Weights of a small GPT-style language model, trained from scratch on English Wikipedia: MLP 256 squared ReLU, 94M tokens.
Each number is 500 + 50 x the weight over its row's rms, rounded and kept within 0 to 999. Layers, rows and columns count from 0. Numbers have three digits each. The size before them is the row's rms in percent of the matrix's.

# layer 2 attention output (transposed), 96x96, rms 0.177, rows 68-95, columns 0-95
110:549530540640492473520537463395524526530465446447450515575487498460487489483506580503486399567509491472507445443513590448453573441411504491468433597472563543494441508496497557544504500463536496458579544435494427495493438466570478446552448509461429422648457531496518491518506476512537602497
117:508446540405452553337514552495421422471607494423531491484487526506560527537511506466557516511484557475491532552474489514506468566466441506504578545423540546459604527562510577454427486464490480546493439479469570550454631559554535556454546529458469461468487509507425504553508515538532420423
116:564537443417499545493392544654509401526562592499450492476537514473533554513475454454558519490573586519463557489526392476521455574490503387503548421583417430528490461509518459469501549532514531515409523526574448444482543503530446502532509462500487473443524448497547495538450500568523427535
114:567609496564514521531481462436545541552449484487491504558520500468432500444481554472440397551470500527465476425534562462466554403495496473448437624514476494540385480484480529568433566480529494491601593487485414505559433505536466472565502516452462415601517505454525449514472421464537558554
103:488537534597467496561590426382499573474469503432555357472543489539496510514502455434434498504418422490579462538597463473418483513598471533502483570400420458522483539522509523490422495455417525558537495453504521529497515467475504512492539556531604506592457482485531469461512486505534550572
110:534528445472504457506437529573482450501524500572512487496505525487535563466553508535517461442482634526417495487537498519612453578461594490480421495608406477498470440445481477448505585595593420489498468558513506510563464578538540547502519467478446455431540506529389555482431439473442439483
109:511557545628461437523560423434529549571448512488437534506479521505462500480493558541494422526525508469519459469469551478522559443423531537560356598504503590512447512426516476547513539541583432459534533467502421464534460475520465444514400514423449432628506503521445486472442462499550518463
096:581547468390481540445481600547503365529549498428474529497507539456603520441529504527496428496552571430469490475447545498488485519416441464504513567472580533447544493579517518457461581444519465471496510490513529522397557545585507541526408478477437436573514468505466519562504526592519433434
109:538584462563524436567507549496522498493472528510449463516446500572554436475542455487449471474538486476453389408540578545575474510455513533526348544590429536461503394492503534498578553422530465438520533473569468434477499492583539500521429502478475444507547425589503566495424440525467482533
121:463483560563463450514562383442512578537451433464531513507436510516436493467541564565471508478434516468572481561450524496582532484474567590572448563466524587473499528386538478448494503597543443532545455450436494520571478529485501490407478546463538503503501598494391529439536495436504498404
106:447475576557491456427599400374474569483459447488533562559448504503448479516555573571485473493456499475570458520456581538542555419439492607584467589426579579482517521462537516525476503535532446523554503457467509533539488505451491486398438563443501499492488547497413518488547498436486533443
092:500603491484456488424498473474447460576530550503529530506503607553463514478452583499548461506543470525531480573446507564512524486537515467628476550426505459542480572522459502538405477552419435580494540491592470543466412530434418443466502431427526561505496484472524517459417443453542621544
099:484411517630516491607521495492491574452494473485439357521498388526503510543521411413476471439450537478418543520642523443514454518517526498391439520508429451427538509526486520465489524425496505519518552481492472494533502477564574525558577531478508451520507503554596531460522458507511462560
117:547507471423470505478458566600504373524571544529472454462569539495575517489476461478564524487563580471486482525474381465555445625461484449512494454516468463473542474559502479454534507477522509439412447524539506491396598533595534514525484460550474510473551413560501522508462531613486401500
088:480456577597467475483583477368472536521502486399465528544481512477539476536549533543503457490537467422539450498452570482463560450413449555540443553456662559460524545565514544538527467439513502479529504407478500531427492475537483488453354536403489509554468527545526513558500540522517515453
120:471475543642422428451562451481486506487521583512520388417526510565506485539459468436562518545464467491576454590517456461544534519533519513504429525493333509492541574417521513484541449535447524512472548469542482451524539451463514478509527567547545452548511415537504518399483464481600460542
113:428412578619418479438612450421483525449541518460531403542563490527560519584554497512503541437423493422570451590528450461457511503483433550565433544432483475488538557531469514496535464499491515513493480431504588510513573455505595538401474528531556502502445462554467520495477494525525422497
118:443453607677457449485609414371492594490484485431509411517530511522515509545558532496469507474439460434585412535551487456429526481474477590552434554445522510503482539514510551519515442490489518495525491394470489521536524435515521491435461571493555473583450518557467492494502495501525497497
108:467426567658487496529474519395497575461547498496469413572458417498499432529509467460510518563476440527476490487591590486416518445480505512442440526531489485443531515507499596518592410401489546485543534443532446461496431439537494474583557492539497507509435506506613538523513470464525543556
088:530473445480496491532502570575538487443519513496494420472543450583571456507490397405433502492478499520441473441582462499532470596557478482417454505555370494471511425534507522502504575409444540491490500487512538461494602501588602541477568489582481430483563432536515536485549456549526419555
104:428440603615449424468588431379481593523511504432507474546486522535518485535574529540513497466476477431585442533489530510493536470424489612570416576452576589473541476489553500502511500488539471483501470439474512531485509496505470535409403550411516504524474519563436526522495502433546487434
119:564508470386509586525462539515475430487506412447484523459540525471541538501516516444469470520527455516534491487507483470383494563553431441443643421437567452515492517624524553482432443402414586520463464525469549545437542521528461503533531536558515507525473518454560483547597544556496555533
112:514539495527490475513488565566535463505548581505460377459538483535573513512490449434523497455549571453448471486546457483549425555470490471498416531561394477454522436533487488463547554436548491459479540499580463441430557489595544539559472469525489442496545389608513526493409475573541377544
100:465562488401494470441535487510487439530490521545528594412480594495476541496526549587513548462545459485593488547388463554484510510531474542607567459457575531571508531501501442498490471584461473522463409515509585523471503533384466488418415487474542600460473505499393472489473558527441531465
098:519438523654451499501476499438466502441593479487493354549543443500549548522561482472578469541420530531483513534614533418470502515466515476393423515524413417470522544510514571477528471461506518466489495479515470463520469504551523511571575513529481420536389490505564606492498470472518498576
086:482574478400543500512484477531501490546456504475487634502442531486505481490531546588442529437586500414512485511384520569558476501471489554621520478484621571494530453540483417507491547524547432526501437475502523508445471544456451490412396455465511602432527538515446500512492550560418490451
092:613615456446531498549474532542556449566468470421477508479531583453510517417512566515407431447568547466462452429447491445491518560501475487522465551505567442482390482591483485569428532508470502484500499480511456570459464531559511473474349479500480497590550501527492520549451493614474472486
100:497463493569417508432578500472519462454519503461525363434597503462574541537524495482520470481436515402520465542493441394463512561475444516454451553482426498514513582522481538458515513536512531476531503415501556472521583486542640546491474577573476418593458489545450525501480521579555425528
# layer 2 attention value, 96x96, rms 0.179, rows 69-95, columns 0-95
124:463540584507485503535570490437619566460487448472481499438494502518494471569413487441511492528485540469464592599462426484432478570569502484551523444414427439501488429538484630510457479429409574552487488463479495613522552490570572580528520514469466505544462463416534485487541491556532466501
113:575559607583519567515447414437419524543518501423480575446506450484513549469459514535552498487510523421449516585463423490460484564530498427528572426562456364475491520537556484475490482461566413560445489523550506437444444535511475547418547471528492435494540443475615505496512515451482470547
116:413443501488555539534482528554485506519536569581397508467472416360456487473541560529566504457507551507489430491385562529493534463391522544442487587558589559488563458465482464456544527548575543480537489443489520495451535556526445498507471445481462478436392514523457549549589463511463505435
106:425392466460523481377521552547482491463535518540498469507570451387473490523510494496464436445489550554513525500488459451485487500494452567513511491480471619531552401549419501507586494551431563497497480541469578436543569554518536417542468544489544520476474613497455463495621542560588522440
102:567549532488446544463486390454573530526477495499460567405454481559486506446492547470510587509522448450486392557482468579574515544525506426503437444569423436468541524413541559528419573583534459499492395509539469467490433455514418550405528439521555455478529495499540479570505497573451479504
107:454497379390465523533487570614526444443545540518445522510394519467411512434572559510521491484447487566518420479520574552574503462440520512486441579537566622488513517439482451512548494544496451460544533538558500491509484576439443454533478500488512414475433550498467573509575455466518568523
096:483572501506525525618522432408516514526543477532417507507451471421534549466444554487490532475430530491454550544455568487454523485476501490485516490451466398449508466527555682502464497393516529552508575484552534602460500508543533568562514467476427431596516479447517511584578429515498486474
119:526464436490524539504480520508526493500542482497501462550469547574489564431555524578433523389466463629461349456437584496539492493491447425539398486548543491479475436454508571603522484464542478447511457546565513442442482518534475505463494477503565442487484595566533533565525484536400539430
114:506520396361462517476531555613630458423522488519506503482438510523447451478509539462402558550498477515571486523538528552561475466512497540488454559456472619531513551368504481506477565569416452472597503439515485491558512483518479408474481522502584468505454540458426476486495523533517545466
106:445463410402537416493539585551625486359509504557518493569438566502434452547542507464439499521482477569541519432486570539538503461474497560525456606414500627503491527395483490567483523514427529491557542435519471552526498458490472489510456510475572493487449498471405528513505457531496533497
094:416462441507585543570514504523344504435401548583541544445499447461472551573531539532578453461523587512505561506433443524460545373460492520606456441507482512465486500465478411510497543472535494504514518548532536527444432512428538588512506501490470480527558406482441509440542513542436527485
099:523412530469425520353471526512537495550555491488446450549520466455580505474433462469464536447557543555502435546567476442529471561454487499558502510512494536472469460549442508466506514543396519481436528554467457451547529473563439437477466489504545558471424649551558545587614565564474480475
104:562585520547463555473468433433481504520478427465525518488473458539554567512486489497513537534457527508436528574535431461491489524515468421534491381492417310435519499587559591481469509412535492517445445561556524509456473511521512571446576461523466511580547482481625481518510502467503539556
097:487479411394473443519530596482537418438512515526497461639433552447516511539523475457479466479412538566483531416568617501507500431404505528493475561471587568483471470526434551544508447422440487516530574462512520533514516515484514482593432562462503527528446535449492536544557444531509585541
115:473437447499460515431495590644517460439511493482530497466533531517394518564500489479438438528522504580512449606454453438578430540556442456538465443535454538546512512514433413517578511489480517453413495590552516408495534534410481431489498535509581466468463526470556526426517546452575480528
109:517484428450439488368542599563600457429529505514475442600520561463519467621488453459425474485489539538506543535523469495544473488480452486497463469459466567533439454519406523620565458509392521519460540490508554473580541481432534477481501517474545536483464575455523497536570493569590468542
116:487470427423457460424537602569598441397549520528500452575517510420464490552545480445465419490459515569526512479516564483540454469429466525502437512460535621535504427521388509525583449511403527495527520491489541455575532526486505467540472556472563518464416601469494484528571501553559492528
105:528381477537472538466495619532548482515562522462486415569501563494445477545422392466504420466549535576505421440497562432497437530410532415486486521534622588507421477522471453494575493466514538452451521515511486415522537519483498455562457554501530542457452605513499536559496559544515523511
085:491504527597498527480517427526544564540523442460518517500563452558589522468479498541418518442527513543499429617474442407513492628579492530489492466561474423486538400553468597555486523511457547479428404540508556444507550493598547547424517438504525497488511576537531527544517504517480418424
113:490491410406464427476532569561633450366537525497515472607449566537492476537534471461443446490455481546544520495527582538561465460445444543502417558432533634528506455474433521586508496482429472506522508455516508483550509530509483494544462532481575492528456570455450519541548483491590568517
117:496494582531542446531544429408432521553484461523508463467546424410541510514454518478525468513499523423465591479501562424382554496551562558501578494465479459522551436626522548406504457395474523549496547498489547543436520504553626572553516533491398537537516467453510433474504491519519480503
108:533542504547477557462411473507530496532568475435474501526485504532593556467538530509474527384491523586437450576446447469524434525487417392529453407558455414464460456556489560544471489467547485491434472604585540432495496536548457510468524441529525439489496584542624553543585511490512505516
098:499555479458556401562529480471433438453430501518579530452508601558459512524537537532473454544460449503516614454530479597459554402573469521516472476450447491552506518478498499522476469465493472539563518504530526545487443519413557546480526514498442467539637419484496405395398471425518484559
096:559398520516454530400496550515592490567552500468436446504500509445402509532398429429523482486528542463463428524504498452577458522419547443466469410573505565489500459532500488506580518468435524478403497536503462414545511502499508464513485526505542512467433576506544556539591547631575487562
084:529616433413551449557468447434456469444426479508539533535449536561556497468506549575443504487442451523507570410602536539453524411500481512559489544432493501472490539433559555591423495447524439508609529454530502561463469485553486579517542492491459490569585477505459473491435456459410551484
102:488544442487535549545492423492490458492467491542475512487485348413502545475575579502476550455431546478439560464506605535401597390392477540489490480503510422459592462532497598448474525468521436541588523495533578521478456526516487562526505497510433490551490491502494485567592472543432500472
098:470497455459468522411513551557585460494536485517435480528463498409441552587496494396421523521490506525472532570525445472571483493506450487436510432509451502513501487568424580526555422492422547482466498470537524486590553515430537425557484490489540459475410588462595496513586465584594413543
# layer 2 MLP up, 256x96, rms 0.207, rows 0-6, columns 0-95
095:525510518517519484582481451504517413421476532606577570556505492581522474500519461453470543482406463469548470517500453505509559454558546554452534554456567453496454499583396519542555502521517481448626444484466490405471453521537482533504598543492501485506483499492388513530510399511504346547
101:402529463570430457516495449561485489441487468564544516486521550501475579520497552459441390444505399523511442486564493582419571450453512410506563552466494532554394484537526383461569510522595537591589465479511577508459516508464447516489488485603580483453421516504478480493468505497521491503
114:438425397563468466492419570484580502533437482615541513488490483487503435553487582592446499467495605490514500535531574545486413496551445557555467507549496565501513498566460527497422423421465489522435408468500413445435564465489487483489486518601542497575546539550464493558528545437485509455
079:472490543511571395534499487518618434546513540437492515532498517476470507496462428538506525641512565542488564512500567516494353517579517548434502528527495551471484436547439559591439496457500480532441445546548477483475489530489519466468459575507466432390404512428468508513442416576505460543
110:472476428440606446548542508495558440562398531549542531457545523460468477555435494526551536499511436492504497543466457467518510544438513494451494500494589564561488490450469452587575478478607474537434645460437485506450555453476482400541505544541560425605517530431535480543450483487453429467
103:498474515448525462665557535506587505435529488437412614511549504513393502519424475508435608564524492443421500538470474568532558489454494445413495483496442459415513494492489522494545471467516570575549497492439552467485467461510517434535520553532549564426522504440505556394544485537500529555
092:576541513514453537489450523496534529527441441549496521521618479515505520485439558448464437434501481416519508400504395541478569548472556533455518437470456525473473548513385547478510407450564510641484494430529481545488511472475444434420628495524457501454488488584575561516492447528484555480
# layer 2 MLP down (transposed), 256x96, rms 0.187, rows 0-5, columns 0-95
095:540462479486472509510496428498415456539522536531509554570475450564526527511445569467530472498539463456479585493371440510522526592561429462466469525518538433555507536615506474496590490489475597491545586508435506439490481510500524565473494386442577490366565472460396473472527502510571503456
098:477407513609451496383443485535415487523538445540456580528526582463504579581486488484537441526508482548428581504517566569485427510463469453505457481486482633536457496550534467494542534423482405582564405507445474481496449584468475532487497460591473538483465470485500576556503470564528497476
118:538511495473504530468437557453513534505572393522623490499480502443527402547470566565479566515534516427422505491532518522574468465578472447467533530469492581434501526410560496420450492446515468451556502479525547448564559480567491512495542374588541552566503442518526459535473455518459396409
084:457544452610541560454542460471433457482479495484538483461560548436504605532538476500455503479493371504504510551427478561474589487458455529557524507506485508508441537480462524484508489515437440497537587549481474558430511502476568495371599425446485558534609536540401464437471561498537401490
109:487437537473471531470518513518546504486508515483395507503479480442507460515491524436480472541487456550437555476568555571530437593497498521533452485337536552525549532532531465441590488394437417504506460581467499460533581505455586526492361460446538611529503500487510532382514489544552536507
095:449524595513478484486460544488467483466598603560592370528485489457553424491521547502471474561492540490570465508460488495485361427554494492507481581501535463532436534453645581496477475447412499478476440501501474414557490467511451606530462550418471529545538485549527511516500522475492470557